python train.py --n_layer=17 --norm="layernorm" --beta2=0.99 --doc_mask=false
Each number is 500 + 40 x the weight over its row's rms, rounded and kept within 0 to 999. Layers, rows and columns count from 0. Numbers have three digits each. The size before them is the row's rms in percent of the matrix's.

# up: layer 5 MLP up, 1536x384, rms 0.0512, rows 168-267, columns 320-383
# down: layer 5 MLP down (transposed), 1536x384, rms 0.0302, rows 168-267, columns 320-383
up168 114:529423516458443489461445471460501479535483459531487445513503521523434522419421511518581586519511529545560529498567473486536533460508467508556521505495433506475521517531470502507455518503494510
down168 099:443491572517478507520530492477477475534393502468476521478546473404476527459509469534531515487563462500487420468528503522481401435423514462534476558517476478517476484503496504473509517497439495
up169 099:473439516540463512522444530519494565501505484438520481467461570504548511559527434523525456476500516506535499511495484483518560512519476580487522555428438434495504471565509474548576500497558537
down169 085:527561526505501578426476499422447459499518402502395535473547516540561484483506557491429529437542563535513475482464515522518534497447474542497457447585570447557463507451436531485546522474479558
up170 099:520529450508503447538508504549416470443471619495449511477500541433559486430465524458568531477501529491477522492501472551482516446490520500497534558512498431475449488501487498488566509489488439
down170 085:477510503490490522548464507540451518500457478543510446540440507537471529541500556572463407494550519519531489515479482536477467495532460610465548401528511530576571512535517423477492502472437492
up171 096:533512564529482552497492489552487467476498523566484502499435523541443482439469405537473531511533444476522552562454484482459458458552481502431443488541445417584530488419423513449523527491503533
down171 107:499473507518524471533563508536575523492451511500539423554438502486494492560505456428483463493520428438501514516504581483533521540532480518450488521503546553479481563479548498521508482468471468
up172 093:495488499452456555446481558525515509531514522497524416511494532475509511520514490492507450498492541424478547449490446515485477570517487431487490567490454497533438489469550531526540454510567465
down172 093:574497508538534469532520496589513461515465498546518530523495484475551519522516421406499534428474512507585485567544519459557523537455416492488470434581471424436488473444447510511528464525501482
up173 107:542498567443475524478512449501450517504537520549477490433586498567488505507492521544553509463502452514422550514504523478485468526508463427529407527499516517447490443540559555454554504447526489
down173 101:466464468502497522463488460495447465498537442489496482476512546462558441493513453463476504465522537398507470460481503520523433561436569555409405512480519551502480499451521433492484482433451522
up174 111:543465484454485500521464519463475514447466497530529513469505453555522472468507584526442421494504500517436426576559547521466555499493504525506523618506576469560561501460483560435513477488482552
down174 104:491473523535425489510540492456500482495536537553500471485425444472589411441515530492503434514411553551483492541518503551494503498479492417485518502522536439578490547522441452495517538519585531
up175 095:482480546479450458498454419486516501557510468513499489415583456492478551518446498527423599441583506650510427423461501494555490491428445539499473542475548472468518466546467504490548503521535447
down175 083:519431547528507451532486433428540515426426477452545421459502500502509538478494543600514479509438581467559496421520527551499486482453502416451528521490442531495513475499480490436476462499548541
up176 080:522609485530520472466504569527540535502432462445486516545496432501547612501513502532501493520521493545386478528514556513473461432511490554541504531474423454450489473471475475505505482463562545
down176 121:514413481449467494441548490526407527523508538482533496515493531496500558523460526452538464517471473528503495551403462500522510474532507478484511545489568522550473510512493575552440521538487459
up177 100:448482508525478445457482519450516469472479419482481532409504460526491547459545545498490463498478511421442519508437609466525444520466427537508496479452473512516455525496468467508545480479505518
down177 098:476412520499542476566509510424484495479495564522456477438487504470465472492529571523533518441538473509523555500501525524547507492476540507505535447418563536467524490545472599498461524471543478
up178 120:520476450496515564435516515436499474481554522511582460468555485464439470464443573489526552479533554463471545487488477442490565452530585479566467547470454454526551459463537550461513501578522556
down178 129:549399470506561577540559569479535453483537515527542580491483488486535457500503523507480491542508457489429574445508529416456482468524550497444459497515507517485482602446479529512469477525507597
up179 106:574481561520469499447456563488492586548404504458439517474512498502476520502524463609515532575496464485498500434489413508539562507511565523485480486445506524536538525528476413473487573481500463
down179 095:474481472467460469539504555481515554532485555514502582496511571572512531448513521545503520448564490529531501514486544483445494505550433547496489452448562461505497539528463457507490587476485533
up180 086:457484564562482512495509491458461545536501556543461510538496550498473536487522494498513517486432605517528438476509551534547524511500437463504512522559519489478464464554520486448496517478485494
down180 107:495512539471546582473509476484493555482501514490535509483510496487493476510497477449505533527476492516485491525437462485531592488547479547505573451492519484556537586514535468497534525524486493
up181 111:542498539523523469447536485486515451481482514530444438535517452502526519439500508512482532564485529546553485581530491475470510538494493516512534507508526399531551547488520555513548500541432539
down181 106:452529461487556564513514501508551501493495526505515452504493519490476507484540515493558486457534474423513579473430498441559431554508455420491497580526458556479473494519523445494417540467467566
up182 063:564461465510583618588495438458444477546489504560501511507496461429427499535441506519508456498487566536471512544475482476592540479514554531512512490495471510511553582512524534482542557490494506
down182 070:457524517475443433437493509580525519475498438494518541442508530496554465525466551539485523469544457521486479497429528531465521513498549428480526546510459481462529526525441471510468461497467511
up183 093:494500527470511531469439480468475564489531463469495480473489543511489493486459479502508496530514537548501442495442491474511487477511536537518484448504574485466488473564510555414470500545457552
down183 105:440408411491486473548459492475589524567550482459504551472442466437484504514510478464554466488472484446492532556477421511508477442535468507487556472499523510571413538471447464544484516523517407
up184 101:454480495543485491528486493514491511526534517494564479492355539457469536494551485431461540520455449495527518532459433485427483556544519501505446524545508394552555444536515456514505424531544491
down184 102:518544521502575480527473520489468560462476494485473432491454414547517534459456561499518498559523452482564528458471538444519477434517517516491497527499541460462460459456474449519499524520471520
up185 100:471546536515437492446528511528544490458492491458516457444538497459482494459456508575493460468562544466460503453511474437507522526550483532577418557569457499497426385559491550446452526444434551
down185 085:516464578531561355456511541515433501500487539482477520490492477507509475516484450465538534493558514491509450463477530543492492450487498496452476396517570575520447513474489452536551476455524509
up186 088:558526537512511538524492485499554495461479545512492517452518504506474529504471527453513524486519526545525508511513431542499540566547507558522553526545436539426493560542483485446545565499549520
down186 116:479455426469454469484471496427465594494429459474473500581449534487491571418543507546434477594478542505484517490495534520421490468426519481495432439471517489511507447544480494535495499505487521
up187 095:503463579572505468550511535495539490481534512526571463523522507441482448444501471546480495475584435565522492528502463503483545489504448551523524517494534523520530519574505458538547523549508458
down187 086:452494595536490520563488589615486538497487450437401464486498482552433540511460565483479432478564539483461497521474457497512515508493544533475452489569471493517463518568544421501495500563452528
up188 102:541409586535552478536491515493559469515468570466487477468507459453501614537498505514510550506541480487521513525530545421510528485511540534523534468537496564502482489564489500436461522454518503
down188 104:548559480450470507561464481555448505478589489485535455536485538477557485495471611476465496504492484488522476450450542543544520541557578491429494554587497460494467483459458515478535514456475504
up189 106:528484457477575521552513454500508537439482513484506540498467498540531548447547512451528523429503466493367474513589503509482473537530549529518484534483519513514563460551560566507473527405513498
down189 092:511437541514523453503472555520458521553539521485427445462432476492464482478491533520493492535513555471525493513436534499456464597453488471437571596552521504483513525495447426530491518444450438
up190 102:491513516463533440509453486475571521490494479460433456438538495483449508499467442468482560481485541463467529499483481498480503564494472521548470497504469457455556462562443573497497530556548539
down190 094:571553429502456524508487482490465543465505543493465522545455430558561502440482545524450516508431489481533474426448506465486473464562446448505516483552583399515431522487569476537528504492473559
up191 117:533424549518494501566513508464528446465499493481489535498536536494502470434500530484506521394500481544518490552511456448508551514512558512432519517485448490476500451497522497424492480507435557
down191 113:458528494483490518496450566513503533518507476454521529534493475538526498404525499500572489549523635503520496534566505504543391449522534483495481477474498528509506507469521475446478505411468496
up192 113:484490558522447437457462479548483487459496470427488498444464562524563554531487519418504453523506490576467520450520495487517571526512497455474497471503583518483514550464456614482518507511482498
down192 102:551409506463497445484516517513492537489459500534490509459490443495520438423455488480492503421453477534502556507561517514503503477489478595544536411557530509475458464429472388537441495602484488
up193 091:475588471509522511533442495517540443453464543510550463445517524475513481524449525543558482535522472435538487485523449474504466483474545547559465528513415444455547524493538554464447482471470472
down193 099:440531439505542511494489555469479433576494498468468494524389504470512522479486508465459481471452538573481564534564458500519495486531468473409475485483522460543468472495550467530473524527525590
up194 095:467487573515586458525453575497530497538462511534485553519480643467508496469475468487508476563533514488475546503452441489491519543432506513485509549524484513514521478473517534459510524457522411
down194 088:541419462512480463446507550493546503438527534493475483479459508502478517446488419506556532507526555516530525514539474461511560538511508492482573536574528522531547558456496473430540432437546502
up195 098:464431506527440534474478463450558431446475459443463454492504502468541484501461536562519500481501473491519490511522493453461480560481473588539463490451422523456506416470505460460502512520505500
down195 097:478474478525505547480499464450490507528533503376513521510453438488538431489462475513446480547548491584484490411510512550482474440548488437529527506533493435548504494472471504562493517590501545
up196 113:580477445531490436517490536421472457494532576537433519484481518546500490513500499528521471468541474488460473426505529448463554475477471507543541466479501502475501550477429481523507508452564557
down196 098:543455607521461434549455471449477446414476482510483438505520487433502544511498532539384479509444521506555541487504443473509525501448479553466447540507574495487457510505426459478555542521448534
up197 113:586445505547530505486527548479508577472484541486554447512499540476511482424510484463532478504500507549558515516486516473567523486486500547503559519500506504460478517540474517519500490507552490
down197 105:440502605527494418480486488464458477514532465495481530499467439453536486562460519515493505493541548530426530412468526521489486503473480524515456448489499533519459489422458528439505437539492508
up198 094:508502479395446516489503541489475518476508511528480528519452537453490551430512535588545499549377508481494491510528472507405497474541458486457458525529540492416513467433529561428430539516473501
down198 089:503484551506479496422541525505481525432547521545510438497453460507461440513541489438496498465473497497436503496507505492453466484485475454447509517471502419444507547463401464496458425457462504
up199 097:545527496501523558504497417481443527605477516405519486509511477468473489538558470484530536504483531489519510512577403500524422508448538489522487516540516523489429480457515444518461492532445446
down199 086:467508492522438541511467571470514547497440513521473439459465572547439511427561499470395540493412557538472552501486520512508519504534425504453571408462509554521547474510497454495513537468627606
up200 109:521546470557450426426430483489595512513537556545456523481528552519540529513517549568488488457511492508497495571447516473504552495533486521533417516483492507581446493462513510544464419489502532
down200 109:489423543536560501543465495447479455551508467500497489502454545508509483548501594505495576471513524490552562484461491511482415481467438392507461503461415598516542515508497495499494459512473509
up201 108:478488484431546454444496539520493544437492502538487463505436496534541462598418587562508510512529489475521539451491467474473473489475565482431546534473444505469534489496439522504481558480523488
down201 117:558448502502486503523538542548427478520513488507582465522486472473469492537524548499494471443536465585475458493458487555498549416484467491436548481570538498516511499494516502477510493460548581
up202 091:484525511458523469503504492453505459532531505500474482489513473540465512490453472466511550534483521467535446548503547503510463482552407497502504559469487486532481491538474552422450516468514450
down202 092:510487543463477449487523442485511417505481513507495564452435519492574378532424479483512456473482496503457518509526480481480583549421589525551503510502517492515494539476464476539527526535479501
up203 089:503389562434547489535497481467507510445467548481480446495495469467488497441518538571544474559424457521525485506512529478485517464553509508480537508482455531511394436547537586576547507490431524
down203 076:501523505544428548477502521454547533520469471430474466463498531424481505481529539517498468488488555490461434497526487511452507499477555495555482496534471477474512508454556490493485512453537494
up204 105:435589474465489495493478484477451597478604529513517506523521529471496487569481479462484521470542505525467534507533519515511450455492492532458430454502486522502497535551553485491553515435509509
down204 113:468513568466534466461486504477534525556550474478516498566501613505516433440481547511505524470496448451537411517498469493488421466499520594520473443534457500563485514543464537496514476446515499
up205 102:474478494400511529449458447507504505488496425544466456433448497482479495480481480545527506495460538583462407530507495485484438426511464472540509546508500538485534493475542486476483437477490478
down205 102:506459480527458543517462512509439554498470501431506483459516516475509461487503519512506404528493473536497528466449573514533508440474515527391506492506549478513504510521535376525583452500477461
up206 077:477520515401516481569537510546470529450479508478505477420516532485546567537576533537525478455484560484444553602476453531497512485504508499510446529512556515505439488549466507499502530463535464
down206 097:510436480452528516518524473541465448483514496587505470473576490490510486438510506402499470450499499532519544518478491471482488471485565579473438578500505436460494496484494407507465457466513520
up207 092:526488461496423478531496535460486474453464519530522504518411547456472496518507511524470514592418526451454463430525485528541543532498540464559424508485534529460499535523493501449517454456452519
down207 094:496527493520482488471503432482473560523547515487550541506488480475546481455543523404533440482555512525539519560428518472438438438530462489526493485521559490480507505519516530499466482566539473
up208 092:572504527551506432434481542426449453501466465473426529520506464505490453483456546529522510484486531439457562550632484451495499497485525496515464515454494609537478483492505482509496535530513479
down208 093:561609499474475487523462418491439439499512566515563576464529515513507471531465496463408462473465534517456484499433451470447495540494438519533542462530515478493505437405533510595492517512504435
up209 099:516512517501407491479498517480558523480500537432430499465441538518443475465475564513531501496473447475490546511493475484491527548490472488506521512411492514533449499470508562468472500521571553
down209 084:416506461492551516476457527464453428528495486506468473451506536559544449418471491494452482496528546489505467473456478493518477493456463468543458575526451475512526511439483510476596502492533469
up210 098:482491511565468542597463526596499453421569545453474469488442499504523541504509512462483491479546450468447472485487461498529438508532530526454543532495463521553463499547469493554532538483507411
down210 092:476475543481534484489496502407482530540489558546450550546505563486463477561459470501474514535502485528492444452509455523477487499460495467533503482537483446475541480467391515469466457486452450
up211 093:528501545507420565474443452471531461450451496479457432546410529524557491524507495532550433568541475482463504472504526442540496519504486523517538565496456497465477489567383523420497471487532475
down211 104:483524516457564448518494609520531539489513423537493488477509443469545516478517506483515556478495509468389519541477481478562492485440426459514477436474581540556485419584410383505461424531497524
up212 088:454532540525564505477471505493536525530559494516545506487509440465531485503449485547466504452528422492547461559490407550559453524578501486443526518475471516602458440482449514498486592520461473
down212 110:482525576563581486488571527497533509467542401535436543495476508528511454498560585513507438534489580422512473494473502445511373573514496424483469479522505503515536498551519486486552513486555514
up213 090:450423499486525528547500450457512538512491542536504578489498549529543489518510523472481541510478563503503545526455501517453520432531588498502513491460416570461451506487506523515509487484434424
down213 079:510462511519449525515445479444456539468489500528549518490502506512500456506505519458556476497481469491496436500515452428491515493494460446469457542525517490495556556532507475539454515512455457
up214 088:541537508493458478456497511514530461500470493500512563508494525446503553512505502524566539454501511532455560486487483463526469540537455465516556518476499519545419567494448469463569502452517428
down214 093:450473487537516521507445557523513565547505497571409489472597475486494496513540550487499474557455539434534435473509524540552547471450517510526512576585554450438452491461529539542478501543530543
up215 105:487462441456488429569559479485546494469511420519490509545461528517491489561462414552489554493450583530493448492549493538518473486496461559502475500518508517505500534478535492462486524491518562
down215 101:470530515464441494521513481468510467500500446504512493429478461445501465475588502599410411566456458498533520516555563460459573526503498477477490510470501544510453418458485458550527437504545482
up216 104:477558440510493495508516555475528428451448504513587539479525480454554508538493526495517457472460473493555477554531484469460507536519467477554486494560502531541519470533506480508496480518492521
down216 116:449498484484505462481478509507484416446510446508532533501481501494490443483430489485435541411398505551468531464471494467521473494468473556519476456509548490473477531486513486488511483424466659
up217 099:499506486472539589525498457484457545399544525538487422470495475491446472483548471435528554551535450447486463569503577525553489466488610475507505478417447474494493478504486535475500493496534539
down217 088:519478508441529488509505542530461566553513520495540572451441517479422485516495466546563459504452544541523456485453532493526528476503517630541454454493538551523450585450486536487497481449556570
up218 095:534514547425573514478488530468450465501546499493459468483391445491468476437428561542546520571387464439488520579491551410451492498521560555439431467502500512500482474535461526486463425472537521
down218 090:460479455426529516562497434400423467513514584555469471527449560452470567502453479446452547520502527505485518495499515495510476491512430518548513486463543482419473453466420544447492460467536478
up219 089:495486476511544453486443486448414514517492524476473584501489518459559538549493496548513484594462466414535534504512491475462449506469532491523470547518455581462468475529460531462479552481495476
down219 098:516524607466469505475500509491563449517514524455509460525520457414456437498466524484428511428509550546448438482498486445477505488520526527459521476465516470493514509419522500552472481519530460
up220 087:504422471485541517498405512479458481441472459469497474432488517502494477489444476605539479544555493444520545429438538499506483503456486503443458496514524465552462459521447500393476449532472494
down220 087:499481541515507547429574546481587516501468542506495453494569465475514479473499518390442513477539500518447468487459548490509569492540478521536576539430451543489589526542473573521475515524504574
up221 108:556429453500528451448471502465463546467442518511495530481483436459477506504512525573528515491587446540460500543444463472434518523488522524481540521544527521576557492486536489495526518497525475
down221 127:537538467517459457544483508505479468514476492476499506446518559515467518507427537537464546495563468537457473495499501433445528358526524413484512590493476539492471462513543463517459518510506519
up222 100:492482442496461536494496455493452474476541494483508529563475471518493536490508512456523537533489469485524483480464483570468441476473480543495547495557537547493486521530581484520560517507531495
down222 095:527524458435518493493502501501558552491467504492549441465513528545511469557473504478505536477515448466509562492449420483419538423572522552456465518495515515538533511474510509493454506455538514
up223 120:523514533486547539554501495488503428503472538540531512500479549522469447482479488500494511473461564566477498474559587488583503550513477504539521416532517568466509532446521539491524517540473480
down223 124:480472437532540512504447474462482516402537463473514421493563539464405537523451442486533537509462531491497550468513525495494418531463490481539568490471523540474540461457476452517455457486478468
up224 096:539519414543465482512481474517495517482455514513509469507547583479504460465544492537496465499457486493509529441548494465521490416476539469472460525510488441543547545403496462549447522550519539
down224 107:476535505539555507510477507414501509533503515535531556488441430515492435508487469452475516474490454484518489522413392418448431519441449538461530537527559588512514478537515503520435498489476413
up225 108:502478531411497547523502501489573472476545486495549474418449557457504500500463461432433528535411575480506501491471484591503375517565421486500447571556498518602532507493453558510510511468492559
down225 107:467531512533524470502474513515507600470462482524481540483428512496551537444489400512547460502559493537536561456507487531520539507494481523488533604414558463487512531496533478503474464557421491
up226 110:488438584510487571459491472512455506422512606515475437567494537517533443452464448433522546439464529508560514468577491475542553437488451515514489554522496516469444432518488515576515508495500441
down226 109:450495437523549532565421431436518502424513480504523497431460547480455486428528523530507475480460462503488469555549505521455561437458528455486535513435501548486422491455532473494491527550477499
up227 083:508531540551536542479472454467450480501514527503480485525526455484506534510452480490534445481532588499495484508513435532569502494463500494475476461528595498542489503526492492512482459504537433
down227 103:485554423495482527469540501517546515490462509538474486477389483470457435424519591501488436484457428438514553477564495509505547411529497571515437473546505491499468482490497436462475512491525474
up228 106:465483426471492416487459482512502463530448449461460496532487484502467487541552549468484549506492518527502462501524517545549581512477506522508463504453506530510499520544566495432454511502536513
down228 104:512527498478462479504514485493565502539496545456538531497465495471527463439499454471499491468467443474514536550523579479426430469446479473480488470493464486515504551437464535471499530527434504
up229 101:589493555610553505497521527498500505479478449546470545497489501538447456515446473479495515510486580518500586604562502506462431525495465551493526505497578527519491509524538481447486438457475469
down229 100:504537472557519420486532563551472513479537477548520510481470472509466483539476547408495511451542493466460466498449495556473500546431557489515465484540456462494477547501500478555514530457572515
up230 106:492519523478445501478491482526482473419500468488447460542523517483523487477504428484489523487444489520485481536471537449548484455535575509427472483511496413547507518475543510490505467566527502
down230 097:553487410510533574498490525476427578502452473471461439505441502469447524567512414597524516530508440566500481498525498507418476522456509523555482487458514459565498484529474467475482513486475530
up231 109:522439527489534494588519508476506600443443545543406479370507453493507540476502436539449463493485481602537495423511497460551509478500454522388450548480531509575521443488435542501478587472473510
down231 102:445509435497569435559498522514505527446579508439496489486568499501529515541520481518500419527495504530506516485531485463526551475476481508462520463463508521552518517480426431513427465435459492
up232 102:533546531510501542476531474535468501492546519576522474438464529431487526501578503510489504520545492525474496433472555480497528477532502510533520500415513488507531457475435475545461456520560511
down232 100:434454553443549464520494518423543463473504492482466514521530456502531519480485490466487511416526420554493480462505485484508485498457534541483509460495519487486595468492537483491502517372450558
up233 101:486475485524484516522519456518448438467481496504511497493433453499533518532482543495558462467419570594492490472498502533489485436532525554484585454464484481440497493425493562434464577480515456
down233 098:447474509516482402481500444520484464472516480376499450544471507499496517384477469522428484529504530536505474500428535435516530554503407487540489475479552482557449453467467505438491471458527462
up234 093:446493516475515548433389462499500527488486433504471432527511432470435556485552461474516503540516428510520431525507502540482523549490563480502482476524519473575495515495487537507533532491423462
down234 084:597494436527505535511528525528528475501522491540526556453516519497543504516519564416483539427567542459466527539431483489518534453543511396613464446534436526456487524555457542446488425524458426
up235 094:500546485476496567453496557465490454452526420465506520507537463513468510562496495517513546471489492439456501489513442458512527520488456462542486566461560474467482476451579489466493539552553488
down235 088:520426526457507475545414404512439525507497522508502512495541504486518541613503461562512485476418453505525553456517534482461478553527445476440510504515510415484531487487408502507423503454425475
up236 105:505449578480489536487551477488437566447473448516473516513482523569492485483486522454537457488514521490527453518505528527482506491513466478559425535466468542555452456488533549511502532553541446
down236 091:435524496479466405552458486482518494517444567483517490549509566569451480520484496459580495541501435461479466508560509454484441492457492485492483435432552533499547530476447514403468516510443547
up237 113:491463509548505454505497534527504483518551526481489498430525490524510537463452477463498474539490512450509563579485511463557544403513521460500458453506436472494575542479491418549460479498478555
down237 102:530540461568536445498498468433551388540488539466527487594417478506513542524446484498461495534519475576489505502462517506512548565504450561489489473442509469533480478488527483478383524480498568
up238 092:468484587565490533544492499465550504421447507488481502533482483435498467458561439554544507569513527473488468608484498486523499507513469469536543459459499482505588489505494497488541388499486495
down238 078:493486502417442427502546532522450468554513453458506470500503517502507571528451517539471473442518544573488450461519485421475489507507486458571518512583527475496565573502460538535480571457525436
up239 084:493553530495569463478430456404452507436530563521548461511520545515534491551472446481557525526470536441448471506537514464564501536547497503466532557552413507575484490585548504457424530467512479
down239 089:514516497571455491502441546456494471560544497559482555507501446518563494541484408461418481528505529527510484493492498497546517478451524476478451445384527433508515477419513528546540468510503533
up240 085:494463435523409514530469500523518486488553439554480486506440505535527518497514557492547561477517581444504425508541469500448550482480480482553483482493494568523478513545487573544484460449497416
down240 094:533462534463529510488558463540542519462520494451530551528508475465468458515452473538498473453468471584547574496435528536543535554414569467520506464536530443552516568456460521484497515516534604
up241 115:465448541437469495464511485481526516493416539528510489516443452499493490516577565497550566477472489480415486439441427439504482563456517415490505493528528474586461428491522536472540543532534483
down241 121:501523492455510425514490552454474494500469500525602545479493554509413420472520517454477506475413524526497448451422478490488465496493532503470499501452527467586502457498411456428524492489475469
up242 110:519450475524536443568502516450443540463546503487485498461512505579437504503500515498501492514563517555473462478449525443515528434459465521468524476527587514515547428471520470462499494462485553
down242 115:497538511487427470533535461483446469479454484498560489527497530512409459531506546510482540485431456532515575505430518487474497550496543472490482474480555488540498489496494541608505492573476501
up243 104:477495542525550492502563468527483519592493482507473494492578469505504522511550504508490455463551530566550528519504518480544484523500493464536474476503520485471466488471509538489458523437472526
down243 107:550457471427446521563501512487501448544475413499530525522560514503545468479516506472491482544497422512481533477519507446502513489560486465492509477503385551445458498429547467592539532449542487
up244 105:509486463417545511560571430451453504486511534533439567501510490483471583482536471553548535527525498461518574477508519454580550500483573501475477519484486575467430398478566502497445505465494458
down244 093:444479515461507421476531504503531477458490567533527537444498570498538450479520479558500524527523455478496459534499457487493412476453543543450568498486437456457424555483485437564497570416528444
up245 102:519525458442537532543458547503475519509416578483448499518455475507513466456445495504471462444507489555501479505576418474443439501495511502492464572595465535468534488457494572501514512482439471
down245 093:496463524512462463530513507506427519495523485501478505514482472450509412468555470468532402514446523512486500448587502504395458540446496495497465501508468538402505493435481446577474479522407510
up246 083:520544583510504543385482496508471589537528496561462479457512468505470461479505514535464438484432517439502527546473491568547515464542504543519457549579507589513468546595542551487481498506528540
down246 104:463483444479524473530449494528495454422468492472595496567487528492540449602528485497474564535530497508430531446533497502457457512509517450460523493456502504486471500456497488487503507486510472
up247 107:462465536431517411471549491560509466542560475513562528472459500477494467492464461488496549437577499578435534548496493456452531520509498505496474548445479461522448450431465509481499564484474525
down247 098:544455525518444407453525459426536454437510532546550529516513464532477543515520468502504472513386594502493500514496524528491469506514530569467429510521525461555544493497485529471545432495486508
up248 098:545494502491453477493446464581497417469559514564555539492489461540540462485587473577505511531504522532535505459468452528491480464471476442469526515534547478552459481506449594483551519399534444
down248 099:556528435490507521466483517482557539487471522462483471537509541504569561555503454448495501457514454487436488445523536460400531532529449530509554495409440468522520444543574471456423499488504606
up249 115:491524517490554415525530471493539504450540466576560515472512522508489510534468475624508501625460468511481521480475443477429437439450399496489431498460517518494530458458505491489457441478495465
down249 120:500471507489423506505555431503498473485492486510509456479436518487565488486508511543502496485559477502554502513500535531584507515480462497497496573471438551479482543561464527541486558489426511
up250 098:485471518476516477448486502463469545491515533433426486489445485508450465551534468576456512501520535481432457496467512472472474456399530504422454471512475539499571457528419492455500427492477448
down250 091:515525421459550438492514503495473503525478504479519508494515477442522440482469514510550510485528524433568400580428441491525448522507483501569505475466524552474497561494428496520432498471387450
up251 092:494515492431499475473432484531545566517507474497548481474511554466589437495518516462457519494452484466481531457551497437546506479567522543480453520486433516520477485511507469474490525482523522
down251 091:580454524448507456466438476496416466446535451497472560493500476463539579509511462500450421437496493529476488491491473562510483567477556443418568513478546466515474513492496598542446559466430544
up252 097:475443545519644488522493517490537430473434534500521477496552459503414479540464467467483496497535491529505443520522553559592489435496464510518552499526536455505550458530512395342569565511482581
down252 094:559476544522453546461508459498480488509548488489501558615517465475495544516479532438438507450427535530449572462481489536516468485509461492442508521368486564522416441465469502521462532473494450
up253 094:538484503508500480467536493513430495501504456482517477475478488533466505493497416466500525494545515468432539512524458499553524533550484464501506514531549597501535532483444564501557537462494559
down253 106:486457539486463452522522521478538462521514436565482501520545499536499435522488461484554520467448458458495546486439410556463492538478478466491509456509438545476470530515505426529507475564484441
up254 106:495403429467443512575550457446547453494476498497521550545549532496352500503493585485470527472516487496495455551517472428467485500597475496517536490480450469517417508518489526497549509492440491
down254 103:488445511557502427511499500487481521480535472519525553498538566462529492514531476492540455559436538539498551527573554493455492456482527473486481520486541584442552512478475504468450484548537507
up255 099:552496486487554528552510450498513474505532492485494515549546490506499427593523437453576507484484472605456525513567432444539478540391450461555542505580579506517521484458503512461441460536463506
down255 094:527472487518572472537536500524517519517478468500494553524527542480513487453530448490490563448436431406557480501463580550536446452417547495469513529487513516469477461520491511552525498509476582
up256 088:490548513482491490505515497530560481548512424547423513519489497475489501476525520449469466555542523443513468529507579498529504486569538510450489532525509524488433512498510482482453475516557563
down256 099:566487504483431510439591510525466500552536502481394447475436440527504465549439509439509545424506439488463510413484450495511504487542431529562516474526496427513501519530485503510538532538473494
up257 107:492519531488418513463529501432534518432497532528571481489464486478469520527560490445518521471464547467524518528548463523535488568465454480474528437491491588496471569538575506443482463489497458
down257 118:477469480520510463502501489529505482549552549498478518547564481514459490484512545501493495446541534474456524504493524488481487527412517481500490442526476408492519508504450505496458558486532479
up258 110:462496467536467454445544482504537528470519535471511476531504504578525478513525455424483422477456504474568469494474465488453414495534447471450502528500464453511538485554504522442474541443453608
down258 115:513503496523513498513479454485504455529424493471490554622446489384464492470514522470542508497508496483492528507447431490470491485458460465508550470536511571531592519495483528532501433500423449
up259 111:494491514481470457504500509488442515485514423520535456516563488527449508540527478477478492482482546495441473503428477454529445442541468574504491491548527577534554443520456511504533404470441513
down259 108:470527532477477486500448496531448482468512525519517508489541525505488530524492481484399534484434509518457386465481545480481462513450524540407408540523509494528438500533523585553508554410479577
up260 100:406525473549481489456482449485434535499458498457536520480480455479515557453519463532497529539415526546440487551526500458536476465514535526478555509479479468486536499467488490493497492519542455
down260 095:487423484529551497470526500493524486481510530447499446466491507516452526486455434555474464523483521514567469522462503502482528535490446509484524416479535492470424460566524410474411508528534492
up261 095:544530501541481537434406506497573569501457478512493549415446519491543541499536570570466529460474510538514512505451518521569512493545493511564382538505477517532499476468467519520524547506480513
down261 092:443466501553427449484517452519456469495521524570539520540433484549519444548538469492482497523478540512483505506529469503402493516473491480442517436525512476469462532480514467439504518510512434
up262 091:477526463576441460540508524477503465504508498546524547543492543459505488397544513473469486497450505519525434492574549495463500418481537481530490553516472518457451544492490528429510439445446450
down262 082:558511507511492488476515487506422529427498489476487504569477464462513436481501503492469478524503514531493467452506479480455481451581469516527539482483572471532447509471529453524531501586509464
up263 092:506485523511534484448498552453496485482465590500511499499539474482551455519548509526519466514514469465573553528460485483577524548493513554518578480440448535451525489500496542465461504439466539
down263 098:479544506484546421504469513507439542529482467473480478429496468446482524519536497554514521516653460520584577544468467497511515527458502534561507441489434493475505459500490492528420471456534557
up264 099:576463532455462588463513592480522526527436501532525453539540465544507462439522445491533572566527512482538569586547480511524465433498556520537521500487448489510457506525450494420459581446524489
down264 099:515506535419455486479510500485488473510487437518514549524496458547487400513482563490589485440431472496490544515528527514549461526456532448443500422513476535480416499479543486522478475579470501
up265 103:536463521449453565518502535512554460511457462527471537508495516471530534413532501509453503515401500543446370508482530490492451503520473556510459532457531459562515494460538511440520488546533522
down265 087:443514428545498435450499464498445488473469520420466542535561496488539472530451517474566498459538591447517490478451526464533468528506504459505421435552435444510481565466467530523525530490461501
up266 102:415429531473425552497526465525571514472517485473468486480495497491484450512517504574548528489448561496479536548495497474516424539581442476431504549463533434522539497485574494443553423552490538
down266 097:513535454422574409489495433580485414510461543512505510549513545590547538513448492541501466527535480484525497437464504544511447592422530538486424369455515474511519474529540424492512560558507430
up267 094:522469528528492479497461492557452486529510532522534567495457477417453541467564572490602530540491490524501515545513554422468565466443508492497472492562530577474437494569483471431516556533451475
down267 086:502427547513505562484492511466526440403486547466450477584508476474475519480522452500453548485525478533496482492548503502528538447506443445490482444541503492593571405451487534486563564563458495